config = dict(
    num_key_value_heads=4,
    intermediate_size=1344,
    norm='rmsnorm',
    positions='rope',
    bias='none',
    extras=['an embedding shortcut', 'capped logits'],
    init_std_down=0.0,
    learning_rate=0.00826,
    beta1=0.93,
    warmup_steps=200,
    schedule='wsd',
    batch_tokens=65536,
    doc_mask=True,
    train_tokens=348200000,
    max_steps=5314,
)
Each number is 128 + 24 x the weight over its row's rms, rounded and kept within 0 to 255. Layers, rows and columns count from 0. Numbers have three digits each. The size before them is the row's rms in percent of the matrix's.

# down: layer 2 MLP down (transposed), 1344x224, rms 0.043, rows 263-293, columns 0-223
# up: layer 2 MLP up, 1344x224, rms 0.121, rows 264-294, columns 0-223
down263 091:104111106133108138155153157138159125126136118107135147106152094107119101142100121117165116130146145170106159116126130086110162161153140139096150162155141092119135146105157104091134112138121143132149089129149134115147143085115096155138156130143097129146144177161113145147153130152120132140124126136109130175114126116147127189064124156167137136109146113089174130106143083143135088116179088124099115156126110157090181147139107134093106131128119175146127134137122123124089103123104103111168106129130124159153133100176096138109115109107112129138144139148100120089128114130115136151101087138156120107081109158083075148131139079105122097096147157121137106088135146157112075115139
up264 103:116145091144109111161124137140076146102159119126123115145098119161104142161106117138128120154186116140121118103154126136131144090137097118107160147167096129147151146172200137147119123139198168155125135131096101082118129120122145140119113123112162137141106094123112181150114122133127150108059099107128095103113136164159134129161163179144147104129109161147141141133155118130131155121141099150120135141123133150113160118143142116135097130107156115147155139138127145148127141161124124118120125113110148091123190108109116089142162137141154139083161102119133107110161127169139131116097096097194145106139129170136167140111141098163118102137143114152166121085120125084149112087135
down264 098:098124203151065117122115117133126096110148183146150101144134114138147133141077143141096133107134093150142131134112150124140159140107114121141126108153146122092129141141093146115111108136127097126120136127141100079127127093147075140123142143142124116136103138079153151128110116123104113110131150130141098109109140090105117135116083140134135129115156148124081178129071186159116112152160148087160098130108153151119116135173114144108171122138115151093123155129091135091162117137126106127139152165111099121096140114109082146128132173110115111094140158144125127116146170123154144101141149144115115167161111130156156114147129091095140191138120140105074105133108126124067149118146
up265 101:135097127168143107153123122080144156129108093104128107117124120104103098140112120076161079178113146136134112145114123112144145116125120111156152124189125091114140105117095123117153158093148129098117112120137130113138113115137146095138152094145100173107152173142086120098145111173167140151143105100151165127134132107100123114085143145124140097117145114097132146126134169154106126084105108135095098084156080100150118099148060124156077118088104115101141154137127153110102094094156123133148130102134108169094144108096178105084124117090117156113143094101131114092135122096115115137133156127153106126089135123159125123138118115106161126129106104164156135136134095155108130123144
down265 098:132127114118146073119134098148137130106099120134133128144122108092165123168137151156142103115110136118123104150155135103114140161120108083120118146106127099167168124124141181145100125134114117123121150172143115131146100095073057100142132107151133142086125097071172122138134139142124109112109135075144133115139122090124110109145127141134100102125133085166129153135107133164096141140144069129105157117093106146106119156119129112133130146137118124098137148100131126117131150152115119131136184133135179132122145132148091148116078108114134087073106066090166127128123114108076154117125144113118156133126188160144148135105168114158178134141113138106079129096139137122119149139154
up266 095:187147171096137117143153090138145121129152129147095166137126159134138141133168130133145111131148122172162106155160136085103163095145142126096112147104129121118126128122149155101090101145164172124170110154138127116146171152067144103134110103148118111094156113071074146141150131136106129093079089108095148107150170143106113088103130145106150133128099171130143113169140165137128166121125087112117106123145132158113126122155106155147160123127142130130176136123186095098119108185139121153089111078122088145134134142124133147134119131116108101138108108112105103105104124150127137102145175140113128134146132108120099124121141158144117103124110144138156143140144114113120074138172
down266 090:111098105125097145115138146130163150122151126130111128104098147144142130159095129156118100140179119139087178115150144139129129129122123137157127071120165107157096085149136150157120122100084128130186145135161149140086125119128082118158109086137115104152143168165131132100120167125166159148134163161105129116178114124149164142127121162166120117101153094131184129125138115114104125128102153147141140153072145152109174155112173100116085104102152137153152106146131123088142130091143168130149153176155132103137127107124130141068100121129113116121137129135130139138088118121142052128132116141140132122130165132132200152141098107119131140118143117128135115133118139104118141133095
up267 103:084126130143136143113172112144118116154095099146139118112106099141120125125126127148151141089105113117170115159096150121106172115126107144121169145071105118124151158124107130100115145167163132137146117116131121163158116130134109147136138143121114165137101165108082110120149159133080130169145165159094110086134127103117105133125115078084157136137111164153147101110105092143153127118136101125131176124111133170138128160132126106098138114151118125107123090095089155100112102154131121124155133109081107130117163136160105129138087111089128107136163131116175099138138078135149104165194085127135134129101105115144148086116157112137056127122107094139147135118172136136159133128089
down267 106:099158114129095111173111152167103175127141136114133133102150110135142112140166115144102096113109100141101110085141185156087099141155174114108128104102115137127090130148102114158121111080118106138121142134182171148135192160089133112114130140118109098141179084130135146149138117144105100138097091128192133134121107175132152076106124183124114093154163118112115139140139132108144137115145103168150123107132116109116116110106093118113167168102108096118112112140139121144124151137126148138109159143094153130159128149124110078115131160136117103131122133123136168149141123116090110120095166154102160094148153138119158120126142151149159158150072122157119133100122132112125117129095
up268 102:105182120118119150109121138149156152145142153052136118107139142112150111124126097174132134138110111075118127192136150133129093153144140085118123083147116114136150157129153100155137116116150158164123125116149141115091085137103108086115137157136141163138093118150141154098139152155106080115136132107129085107123128129123152098111123133107159153103141127129152119127115133153117123102088144115146118151116073123134151098168128172127127153141079111173156114149122104083091119153126159088156121112165132156153124138187108145100147125133130114123142106172165131151142145106112142107101118118119155104117146115152084130096116128082124121087066129127091135132141150091148091115141
down268 102:130146142128130139116120126111145178120118148118119098126109102179128173129146097094114152133111155132104131083096145106150133133172143098080144132142120102127145099115128101137134135125113146147112140114147151128119109172093144105156160127121119121125138128182112112142138113146142138115132094106151114138104133131183076121149156176139127132135103084152125110082157138128134136138107106125120128156149113138142112131150111163163092142091177128167097085149160110136072084113123122173148103129091163123127123117108137102151043098121133100103157131104116174129176092129142146121116143127128118125096150157120113115100111143114134183129193136172120155102128151151120113088145
up269 098:112138120146118114148115150150143137114127189127128129133137091131154113172132079121118147098135133139108108120112100161136135083142153154152154129133122140169142132097121168156098144161126142149118124120113138123158119118110096112128104108149125120136103116201111132117156124115121156134057110115141149126146145150089081120122117129143131098141134122151105116138158122115136123076083108165108139174114106099096155111143083090124190103108112134130114099148098098122092163119125126138151112092095173126118146128103150126184110125092093108108094132130110090069152163115143169117126088125111091145116102115077105122130100114134109140127145144112070123110136125113110151171155
down269 096:155143161143109070128128133151110151141146188133148159129131133110152113086128132124146109161083109127122136095109123137179136100127130136138115137128190135146146162141161126096141170126118096134118107092109138144113137070120155146109146107114132169152144148118112159102129131114105110123199141143132124166126089114128105118142097114131168134115115168134105113150178132109134113131144147142133138099134159137166084111126147138139130164083107092126071136160112145148152134147131091122139140141150094133105158167089105117133152148122156140154172155164173139144144114123107134108187118139136125146149102162177129122057137121134124136163109091172137119136136167114145128131127
up270 102:122157100136154077137118143150146130128169142112162133136136103175132133119156157161139171148117162152187115087156141134136163107183136138132076140120143127137113139157105145144105098124120124145097145092111128120097098103153129119162082168155173136147121115139126137122132159162109127144077110159127116164140115138125114077149151105153117111124135154101112149149140099126130119156144112121159114133161123109102101075094095108161120098091140159174103129139121123111128077101117107153126116137114135130113081148129145126162137155169146081135138104109166127131104155150135120115123132153109122128162135162086139139079147139150140130136083150103136116134102156134203143091136
down270 100:102165116137132128163117102158122109120116080121125168079123110158153084126117144133151117137144141120092151118103180100109133168138130099091166127104141138129142142161141160122090154127155131121183142157168149104136109154146098116150122094138129100130192124189113119116147115121090135112126121104153111140106141141143105131113161150115114112118143121119131110147135162142143159114204093154111139108116165143145125153152126105118123112112136124139080125167109114135107152147148154175162121125185120127131162100136131160153112119106137088147151129096161163122097115101112122132132181178137170140151145147122138121119118114132160140104094151081053135150126141135140106138122
up271 104:118079097120103131090112149140127105129137126126158101129143112157198082127100117126084151092146100147130134112146123108151126150137190156116169172149141133093162133194116124147148098135152100097143139096124122128121147121167132115130118115117142148129157142091134102128150102098126111175164119151146134098130127141114123101108148116107158150156129152115144100126114161097135148114106141164106135131154163147140166151120099119110123130089176124104116128186127165125134137101112086130155132090142096158087140122157107097125164168157126111117149130139183103131092196110112119136119130174165139158153160138145151129133145083140125103133158133152141094126101147123118107136118
down271 102:163110089179129167163167087106111108099125105122138132129091130148120099079092147150109137168110198133126144097126086133129147095109092128165121127144131136103138157104151130162112071096118137121134152139162121161146118115127107105119177112167139126082112110170154125128114153137122114137102100114114135144154130054142165153122126132093072160136168117092116159160159116139137092143164109133151137121087120174099156085106156106148093135106136124150128086130119117112103109107076143118120110142148160110141157100138124145152132101131116150116160151138118149096128148122110113092136124144137152179150130119117125169111154106118153131126136155110138147132141102128150135138135
up272 105:121131105130123106111160146124131118138087127153110142154136154121112142075144136117110133085100155121148117129107104103141136125129079124126146117119124134068159109135121147158116114080127096167114144127141097143102135112179123153110109160130129100170134095124120116085130138072143146132097117092126136079100133149184096122137151123133095144078096140130112097132160132137105101135105113119084116158146126085119157136111137133115192140144135142133170101102171129139149125125090119133102162123116157154140112146142154121160083157166151143102134148104110134163081134115115162141148083129152097133118100153128151151143134085114124070109128154154133102103122055124127115090145
down272 105:086081100100168127117092099112137113130173121143108124131084116136094101144156095105111121127137136156124156137137140100120076095127167123105128161125105124157155121142124135149147144107101133137132153163137117116139101160118118108148138133128140147144174122138129153154129136100152143132150100093165126112136102133157153123135128153122148138137163082120113108081153086082133105101195138122096123153173195159125129116113098134123146110112088151146108146095164145155113143160127134115166113128121122135165086096143105114106109087141151123108139116150113119116122145133135142091140125194159108136140138094137121200127132072086097160125115150096107138114121175145133126120093
up273 109:122143127114098127111082155126163146178144178126162127153150112156139152104116133151115125120137084130160126151147157131158141091121121104088134129141141165120087082142064127159141150127125161118143114118147118165139160082142119141104128137185133158152154101115117101144126123150112118149162148116104113114175191148130128164115157117107140131184104145133107106075128125139140112149128095108130113114143103186122107136107141126092097131181137125101112095114122056129131131102130117114135153136114116141124128118107141151117146105101094112121164082135083088128146111075152134132142133143145090140113127168115130140129079124134131148121106159163163127125128143090163128086139
down273 097:103172120100135159167204118093112140133135106167109128136160154161151096126135118136169147139149134094169127073114095122157117163155115131134116115160147126124113117158162123106114156097106120168109102152100124103130120150125146129191111096072079120132144114145141136114135129100121136153109124104150161095118113122140121128137091104149158139090127125106117131103167066117148167109113102147147134084121082083107117123144114161110119147105110109079119151167140161113133078135132136078106144149144119135112146099182136119114112138157122163102137122141134125085122113128118143165122104160154154154120109139107101138154130121094117115125081146131130158113101106137135144136167
up274 099:128125174099162132138111160156139117139162150128156132125103163130143127111093109141109103133165147132116124146129100205119133146118120102115117168117116163128131092119144086138129141125136152116141155095117176154161171098133131134122159150104134116121142125129177134132110158126109130103126132104146112108124126114152138101152139147178162092148114112150073168135135169119089115124094155104117137131174172164112138126117134110130104108156065094162113126165118107086129070136122166128093122178095144094139095117111121112129100133102128143118055120162143103112167182127138134134138139167152141102106115096147167139141120115093162126133128134132118172094138147116118121132124
down274 100:137145103170133144130159112192102135142119172134118113127102140119115094114136138116123135117157129123113144162119095102149113157105105086116142129117125080145129126119125125122108140148162134135149146155077139116139137171096145108143048113137124127166100097122120100087101137149131152142135110128115141112112120142100123163104131107111132142127132107158146096093089137135195113140151101106109194103133137094117139118171104120164153128086136173147118116136157092151144125105111090166139145081126092148154111115128089120157095129072177111138118136083119131131118119156144064156153136080148092140133137147134149138116116118110113170082142137146116103137120146134104147137154
up275 101:086096139152142139118145105169134078096141139181097153105159130116147150102092141119142119104144132099150135156083100158168148124130132130167122117098128095147122106122157118120118137109122086106088124140155136122101160159130123106095145163120186088105101120142110147164110151138144164153143137102153162152186131151080140158141066141106159127120120122106146107116111134168081146114138091098132142081121124129148101135129128076100147128095169119112118082108143143141129113164124165081148090127122117173143145123148108162132171110131111131119121131132130097126124133089081100114106134103148151144069118134107106128111149118142132107149153143129111163168106134136136125125117
down275 096:141109106110181111161156143110107116118100117161112050098111121146150143096135157126111122157148144091118055137145151122169125131160117136103140103123156137158137143143147106091177120140104111128136143149091149127124122155150202104132109118126149124147155120192088128105139175175084120149144118101138102110173117126095159100135124109106107128132110128133146090135096137119130156122121101172112110149136116163131115130156138103146127112122110105123151100124130089152172127121107140140140153164147140125111128136128117147101099165117146144100114124141115127177128140117116072082162148140150178147106157137143107115144148089137114127070095111125112144158118118108124101112157
up276 102:092120122136102115128098105113114131162120133078072112131074149088121138132119133143158145144094117110123136120149135131139096083114147129117144118107123133112156134185105117133114151145184168089147135139130143099099100138101119112071124187108135144114088107131134074152120125111121128099140148160124164104096154165141179129124069098104149142123142141084152121116127116140162109130169128149142105147101180148136101104143150158148159118117144170159134142147092114105107118128125173146159140159138147151126127156148146105097130063144133132120150112094137114145111118121135143107142133087134159149164119105103128075140121119147092186123118083105127141124120144153138129099133
down276 100:134098106153131104095110156121149134116149142117167138088130152100177078119180124104125147121130139129086170136138098086120114115165135190115167142112093130115157099114133163124163111091097128149133142136131119140110178159139138135091120159162129135109128121116128181079138113103165140151116106061135175127143152123158103150126135130155118138132136116188136094101106124108119129104122149136131139113176143139113131143128136106145160103111123140105132152111138123134134115124183124102120067127087124139181162110122141151143152147080122146144117116134153145129151122151139124125137141172134097137101159124134110176115141176136128096122151126095156063138103119092147100127113
up277 105:142141134161123066125133119117107114140134161120119110112120131090103171108125143129098097102135126138161084124111114177131135100101120128121110131136181098102106128120139121153149114094132166131117157154119124129080097148147113113151131133151133130105130137116090122130104105141148179150166121145105143135096122098116206134123100110110096115128097142143114115091104185188170133128132132151128110144099118093137117129130128133132116111137140129180120105117142119159088140130153121118101118159134150103144130178177171122126169127117146143108147152168082099117134117124150124148186136166161122153087129124173147155129156158141101122135090124114110146125091099073097105158161
down277 101:117134188140167124166159145141157125125156097132109138119155176110143125161162158145127142130137138135079098116108137154107125118113141154129165132123122120121110127103109092103140134137101113109125127148109138119115084097153156117109150147162158110148153138074097095079133126152146123148103130138147150098133139117107146069130122093153170171160099151088129147161101120129143135145147106115116102135125123154111156080132102134093122158150125132129078093179104131110149132102140122131060132153129117112144167169105120146129120087120119140165101156152125130155103092136108111193112152105093126100113118088183089139146107141113126150152099105160102105111150131135127140138167
up278 102:141154105134131155162179116152130177135083098109126098156119130153142115133088169127141130136131164108141124144123116111072195141148136144129131099109137094110126150089128063144085100092145159132117101125141144101117141121147115096137111127129141162184139131129116143093096118157121122130075172113114132104100104117153139135121115138142129067139087137096138124164137124097141141139125129107131151152083119147113134118138159152114147120150132128108132131154126086128082135141164133083124169183139134155109091150144109150177118145125098140110105087154077127151101141155112145123119080111130127132139125117141089141112161102169121112126142172132122117144131122131140104189161
down278 097:128140147121128159135167118135115184141169147137090166140095145150106162105112148146137106135135121133157159169109109128070124156117126080170121104103127119134146095149124145143062121138102134158135167143127137078098106094144100118169128126102119111161164189125101136167128142136153128128127122116116091106139113168143132152150154142133097159155123117116120185150144066153139137119143138147152152118169157143130142187121133088146112111124152193116112131122113141128140128143141146148122096146137115138135110094100112114140100142089153108087138105110128135096101095105174083125121107166111096091120131116127093161132136147107095136123147125142157152113143148123159103161127
up279 099:088131157125125065094142132121131102122150160106104101115144109112100115102081172130090156116106102144182142152146128092131108096149135135128137126141092130121116098108125101120086129132168099126138137090163119130105073113128137051125132150123143168117127181147126128167083124174097093130135134171139142138127168142103132147130118104117126148133099140142130119156139168160129138126127113115153147128134155128122125158128158118165149154148123098099119129132098120101134120146133176148165144110145167059076119081116165132108137178176139135153167160122154126116140146102139143133131160142075134106114131109135103133141134136094152125139115133120112152127109171148150139162107
down279 103:135094165132154133161139122138123116114123130111110125139159117121105128144102131118112059134142090159188094137104148099157114095120106112110126096130129096140134157130145146151116128080139095151120097119102158110137129130119100122151118136147109143087112127135110135143131160119125137164111172092171130173150122099128144131109143115135116145137148110118134159146087113157151145134092127097093136115148111110168137081096126144120123133109152172146159164117135125171101103171077109137163122160107122148158130091153097145153150091182140123121098146122100085109115076109129125145128147083139101130130157167147095118103143125125111176109121118119150122108102063142147064146093
up280 100:134107149136068109121116110119094127134136168098132105152108164128161080119108138112115112151132159131138128158110113128159145140123121128144122125079167109159147137087088146138124148105083133119143089084116111118111131117133122132049170108123122124095074144153113129123117140138127106153110117135134057156121117086158104125146110097109127134126150107108147132143155082102134117092099148148115118131127129149126137180088103104113126122123161129176121174107159148123155147113127136138135138135173128134139152154154129123117135119135120135093129142060149088090113177149100136154110099156145124115162101146106143127086126134100115122118130164149118181162071128139155150121087
down280 104:136151127127136110141164097174094160124116151127130159120162122126129148151162125109100164113153080147141155108114128127080149149146153163153137130104132086148112146128114137149127131153162111118105128144185121171098135133139118131138103107116102081152158110168168098151146147154119138149157115144140136130170145127120182120111113147108130148123112130126105109130120173192107127170098112139134155127142175129116143140147142131135094149169097107149133105111107123170107158102171167108115135149081093137130136134095114096178095112126123089131132141115126134125086120109076097100150108118085127148141133135134109181131165136153174106147093093092121153108138130120104139074134
up281 097:149127145115149159103147099119182134111112128157128130141161150138101126093127112135151174096133124170117112105141174108132151098109101138132147163129114121114087114155122116160138120135119116118128176103158114128100138135136124138128171116061151114111098107116157138113097139125162140101116152125145166153112077111129130094130122105139140135141106137143139125132110102152123124159148164125125162096166134150134093079091120134100100125134205145115138195127120122138131125120155115090131134159118164126105100135125141147181143117086175095128021112089142157125130143164160112163097147141122109123159162110128121109150123110148112094099118122149105127119123154115136129148134
down281 099:144144110121129136134134117187086115096124170118147119137073093133124115146133149178151098126137112114121078156148126143158133175096112070142059142139116153134173160130135103151148154130152112120107116132143122099138143095097123092111092109108117127152132111163125175143129123110159132150112153132102141130129166119137163100145137177124077098101108133138141160149122142111167163144106086110162143133122108119148129168145135137056101136142068091151138087139130116139084105105105112129119113158102104122110131140137135125062138133084138121128158154136133095139126127139118115076107135159147090111117128101100150136091131138111167118122136124119127147126139147144107095124154
up282 104:117139102141150071131150100125123052114145119129133124118140131103161099155132150130088140138112100171135148158079139104139125112175086108131136145129106157130152089113141123126152116162103135109126090134125107107156129135133143160162118135138109116143129137107134109169118144115127149125101117137166134154123113120135156135129094082140116136146124118122155166102154164178107103096045123135123156075105157179089099129139138134111160089125144151127127096116177126129105079121141094146133160129140141093103139128130090130155077162112106149141132148117148163127117102112141113068182142127122129131164130161097155099115141136122095165099132157105100132133153102146109129104141
down282 103:127115112132079128109141138177101160131122082138147111137084079120154116094146132113146152140179128096172136102193137133126116135120135118112122094146106123165114133151147110135145133089116130131117141125154157166100122100153144094126144169151138132125137113165172157117117134132131131144176108127163109098146112132129147164102186138139124107114087148128130139117120124117075170107113119112119177147091204058151097135163095108112138105132093128137159153093139123120158132151167177084097121140127075166126120135135147113126143116116141111135116152139164130122127159125151139136130115126120163111116149100131130093150096170140115127126127137129090176110123144144162129111109
up283 102:149131132107100125131063146127129107141130139104134137151153110150088156126147116112121109152111094131141168138122135141120157148162135102149149150139116099138136117157121145108078108057133149108132147129106155091083146100099097174093142145138121137125104106131128115143133134091102117130123126118150156093132119168095101145147109118161122125130111128140105104124128139127148122146123152115126134187103136135155113114136131174099114125079183126109096122105114123135091152141153124157098145119091151134124224167125109137126148174132109118125125168102110115143100169145077130140145120125157178110119168093101173137154097076160144186157127124129135124155129125108112102105132
down283 100:120069134102130117140160112117121139119160098117138082115113131110090096150135119128110118122154133112153083119109116095143080138111162158131171143116169084132118121112127171123120162159092127149155098153125115139129138139145105101129158138098137127149164161140124162093093176122112129102167116081136140088087159105118110174157122137126101122102084081106126116145145115143117162144143156132121152162130143120122101104166139115117141135116119185154163119126181111172152141133131144120130077151136128113148078134105139125097116141151109134121124108154138113137124095151189157103146101155123125142131123147089100130149172167126123091080159147106140085107157131153132107142139
up284 105:121130075145128138127113133121138103169106117114113143126091120147131122160104128151175151127161086121128086175152108136123127125162165115088114089160119169147128149131139103135108112122148159107167117141087146096158100132110139118098118143115130122131088103124135143118102150109133125157080108121124141150116093099136162074108141121137133147087141121111150145112190115148089133101100139134137127084137168137143101092143158155130125177109102127099119139104087142111137149173179114125102141134112129187147140135108124104132124097145106150129077187133191157134123174155147146167125141156146077156116140139135123124143124132098120101161149133134152102126135102116097159106159
down284 102:130163118102180108112136138186136145188112117154120127091137126114110154137117110124111128157137135157140112151123151135152149103117158117134161117120132074119152133121141140155166144112101115186137140165146109081149106084163121112108138160117104142147121162136093126157155171148105100155176148117102139124124108088095120149141138103143134130137118110129156153155126154113147073157127107137128156138148122176105097085118102100067074117135139092093143119164135153114114135167113090160150127110125132105120098107110134107140093136123153107160100095143108092130110133118122122175096134117126092152123143167153159155068118136079134149121170140134132102140132133119133138159123
up285 107:132111137110153139141116165126108126138121143141127096107125152141128138114135120144183135096118092104131102157081128157139088101140170124128095160120137128137143144171090122135109088147151159112136141132122156139123124134140148150124167099142141070119129132157147149123164135121121136102145093178135101141148139103162107114161178118141119154106120152132149195156167164109127096140116086136146117151135124144113157131129078108164133127106095161146087099081132135110147130103164122120139114097091104131174111140123157150104163124132084133152081145082167090120115119130127128111159087113110089147145081121076148135195137135130126130148161099114114115141102129138161135091141
down285 099:142134135127087101118156147117140125094149126106174106091132120151110144106132140166117136168138175111138110098142145129129137120104092141123145133103193112108133154090123122116110103151055115118129192156139126142171165118140109104111128136090116170149118113149151111099167093127172092139164150106108183119120123144120124099109105130108137134136115099124188096147192099152123133149144124119138155117130124128136111141155135187133116104170140129123131122141151136144138127142095155133102134128150144117131129154109099127145113113112159159106172133104103155132166097119123126136100119108090126144169126101131091119107137128109140126134077115116140094116157134161164160201168
up286 099:154114120132089140124160108130096085095099116142140118119144135089142113127090134154127068112145120152104137134128126083109185122179139163118125115129145114129113116130136142095129079146127165132185120121136112098126112179119108096126137089141144109140139132130116158185144146069114104142101137127114097116085108091129091146095131133100157126121101096098137141115098100150113132126135133142139086138127097125198148087141096148134150110164121110091134145193089141155150122125098131118133146119088112106108107127129102099125147123117116130152099094112082093145102123121131125112185158127110133119134127079119145095127108107135149112106108126129155129063139120143131089128086
down286 097:164120119110148104153145142153134095092150123129137121121166133120146114079112114152165112112135124109149174094151116157110102132133136123124078082070141114126134130136122148132109118141153134119185134138142111127083113113113113128161105102101144109047184173119119147082108125164104139133077130108113118109148161139128151109117127178133150137137142151124156158116119149116120120102133117115113158129147097088174113140130130143118103151090115149114123108146125129136140114127140135108125099207126087139095094106147081100098114139143104144109103112135124162129106102124137128127116117122158098087155161094124084119123128099147112106119090070151107125124150136131202113138121
up287 092:110138113156173121166149114105110082133126071153131107130130095145124157165150163128172136067113141135121141147118118123178158139154115155136139148102102101131141165139118155120103079085130172090121123118135113079114108112148153151179115149116121115151100204150138155092138164171106153127124115169142108143167136142169131121134137156110132122124113137130158149154089112099138115121121137107116157130149139165069116127132154132123115119133113077121134155168099120060096135125126174126109132127104103137136097138136114128117191161129150113115158162133093092142132128098123098115122144141098111138100106109121113111175141150092137124134144130105104103131116132120105123114148
down287 100:126099078160118152091104146129186141128129106114088100130143131109163157119118155146119149129101150147123125135131089177144161137068132105120138144158130093160138163112126146133105106130085129130158131102136133122133142176160108115165138084117142091114117135171135116169122107150136168142151160110123103117124165136175149107067112111160161117169102117133106136129137118119098096076169188143140107137138135093121119122128103135133137134157119123124118107126139133110158132107145129171128197100137161128138098152114137124101146124119093132090109139156137137142149098095112120125137117101135115154138118160099124113139129111142109088129141160198094138099133103098140074160114
up288 097:140102101145107123171144164088147147121128097127103163142142154129162140130121149164180151113087084124117148106127104144113083134163172095115111121137130106138169140148162096129115093146152084146104127176084108104115068107119161112173104134126161130115112092102112129158075118133124087136108125149106188134124121141144108141185150139175143082117141127112090121152132124173142101113129117095091125121128134134154115150137137100138142120165139106157157145095112116116149120135151166105160134101095094122128140138097095130139110138109133153111173106122141153138126143158118141133126158135110094149085093117124163091085131120152142096112117134155141122099167117109151140138147
down288 100:123099158147143126166118107127140142070110154133114128138105098084160185134131111093141100129189114113116174068081127139159110144159126133138130136117144122094143104080140142112119151127131137129075129107152118121095155114173109125089172133126125120155133134174134106096142142117128147134131116123165105134087117142151147117133147148115108116111158140152110088115150115091114148121162146122105078102132070168111088126133139146160096166107106131102116110104117118106121104082137129103155105140138132170108084164096128116146113118134149105057120164169102114121128138108122114140095115131120151136148089140093155141129130136132147179153129097104133132157134157129121103151164
up289 090:045134100114116121112099113129150116094104153114112138106105139098100137142138167121135101130173151092140159150129125107122069103109122116116158140103120125165143145105155096094127165124103096132140140079134145101123125120097088113158115123161107173127128111123143147129107113149131114138083174076123136110113121160103099139134112133122170125112123128148083116180139144142149123103169120151073121117118107137128102100103129107164143158132152122129134124163097090106112121134158130142149128106113103112128147143114137137127111112115116151070131121158167087086114110186121136170116146132154139093101109130143112146163103101130169104144093131094111082123155126155168122092091
down289 098:134109097123110115123129145131077151132103090094095119115087094128096145139149110129099140156136154112132155138109113131150151074087095112159109147107113105125115169134113116132116120149105147104103133130117133143119104162118159098127117142119131126154105093123082058142136158177141161163130068128131096134104121140153093125138140128137087114157194161127125132163144105100127102132164129125148146133114085125137104123157131120132114095128116146113173137115132131182144137143083104102078126148100137159103099118115150127103130099120115124084152122144104154061084113115155115135131132133133080114137133109145087111138113127084111163103158084162124137178119116103100138149127
up290 097:147126170135119113086142132134168169107157139145143127125151172123171129139160140118159095106092136147120131107116101167106112132124126139089139149108140125085109164143144097164143134151152114115157130132118156180154140121155145169088135145124159076126120105085146116129129156142117115129131158117092164154164133119125115115077130141115107090125086140077126154130118127161132129115168116116132133110107127128154107175166112129147130103106148145128118114155129113127126122100133173169068099156114136155103149107133120104131105133134092137142139107090141161148121140095122117159122109081125162129135111076100074112073100125164126117152124152118123121125072121176147121067123
down290 099:102132146136101138102130081165141082111122182122127145104080132071139145130142109112093176105115151161162133099134167146088183106145121114115129129132111126136143129139135121111145101109140144113120089124136104156129159106115132152112154134125118086119131158137089128122120128129146153118159141148154128118095152158110195162120137156123157135094132100101114130183183097112118116126095124165094152104129105126133164113093122086139144129112095155098098135138131109116133133129119157088106128088102127123143127127176166103099126101143171109095156159123107161147154142105134137105163094097171127127136138097137149096099153154129115089166141093162169145128111104128093099126120
up291 100:107121088112100099131112140122122133122074165114122147142118124180082162127117143089103117129074125158135094170159123090111093118123141144111134134142117135129068083098114132123111105143151149135143129105193093088124125121126136154119187140130116120157121129150121140150122108138149104136110135094127102111170177123095128148179166154103094113158082129086156087138099158120069149125152129107130094119132095170143130098107105156130157160142107157146165104134110184097122120147114140110111130137138130143177113137154145128088138149126108129154126129169122121166155133123131141080115102131138099121153109119096089100140107118118143125119119129120131135124109145113085169099125
down291 096:098129129106135129136148101101146102176163113140119090132148165130118108149128110159130072133147160104154142125149101152138146158094161133115129122116141126133117118108164078090142135138155151159121137134087153132133107108127123153112120108108121158135115057106133073107098099134100137107108126170117094184120124091113136110095110118132139098135110162187145150139136087119125143145147122164142159093105125144130122143147154092199134115163136159129160141127095112158151155139133134173181124114129136138121125104123113149125150100130102098151133125090103128108114129176143138130111181109133119122158121080149086136093114121108111140167153141089083160140149136088148112161129
up292 087:150174137126123130150125132118126092124143136131157087151134112110095114154113164119092096114107133132126142103141141158114130139158129133111136153101117114175150117143158144147117133129152087089114102137144103186126096145110135118091107161120122086117143121103118108147086094169170151131108107121150151142093149086158099105163116139090121152095141102127100128072159089148135178173178120107114120124129108164126175125101100142164136121130117124089061121143125163098117183113115151146127099101125170094122142124123163125105173098128133158133103153109164113133157097158113152119118184141129111081133124160108120115144121121119119140130124151176115132141116152103135110141093
down292 089:101129116086125133113133112114147129086126114149105149101150152134151123091137146146112105165123068131144088097148132094126117141135105153158166087163115132121110104094112098128116121141123151125102162145133123108109127085135154128101133133120080174129130126162133088148174129086085111174158092162117100166135096161081162131127114149158130133112094129130145114153115109116144105166095126088117130141083117108119117143155124115124102112105135124140102139094127120134111094111119100117120122173152094125162150120156119174089105128108061134115142133134084129119164160127148105096141103129121140128164162095090118151089118143119144109163094140128101154150141104150094124185095
up293 093:133131127146171167133133097116135126159118156115150120160137107152118127138081090104127132115156180123137149130133169081167121134140110132138093184068125135144107131130103104103152130121143150176148130172129155078118152114098101129104171124155062139126154150146160148124169095180132122117151075120122114105151135125086150134118158148164121109116122109158122122153082173090144103114183177111133146127120164118138167145100119135108122143125143149109080093115137106151181124127116137117097091135152133155120116138160128095145129122096139160133122131136116086173127119153094122134105105152125098135140108158158109118119124148099120155127121122130134126086119106124154101150102
down293 097:090161109106110080114109114137128185163154101163112135131113152143149127123163177150090097128068179095110154098147114135121121124129142135120114147126132087131154086115139129144123136119113118163140146120140058164105115129139173120102096130144161134144147157198138164116091087133095119127080073156072117080100117126146099122102128110119101139124119116143130150109089132135155191134115099131163125120125126104152130158133173131131168106148116138150144116108111107094109104122159156137156110167155113139142119152120149105129133116126074130134136142095124129106138145138133141143112141150141146107124131134090127132130120090082143071113123145120135157146128145148148124129097
up294 094:115130187132111139164093110166140187155126175162119121100104102164151154134107148131125134119140121109124153166067169122162115109118100113137161113113126099099125122083147134134139134118106147117141124072123118112162157091112145125124132109122119098153122127083125110124180116121104094141175140103098103118117106104126176100151157165120140140092120113129110191092141132132146194156149134147094155125126118135155108159126163150132106134138163114141137162103111124154162170137098164122101125124139121139104144132134168134086129100120103122159152099108137071142122133136160164129138132164143136106132129126094075091111138131085107147108085135137126157138115107115132120132147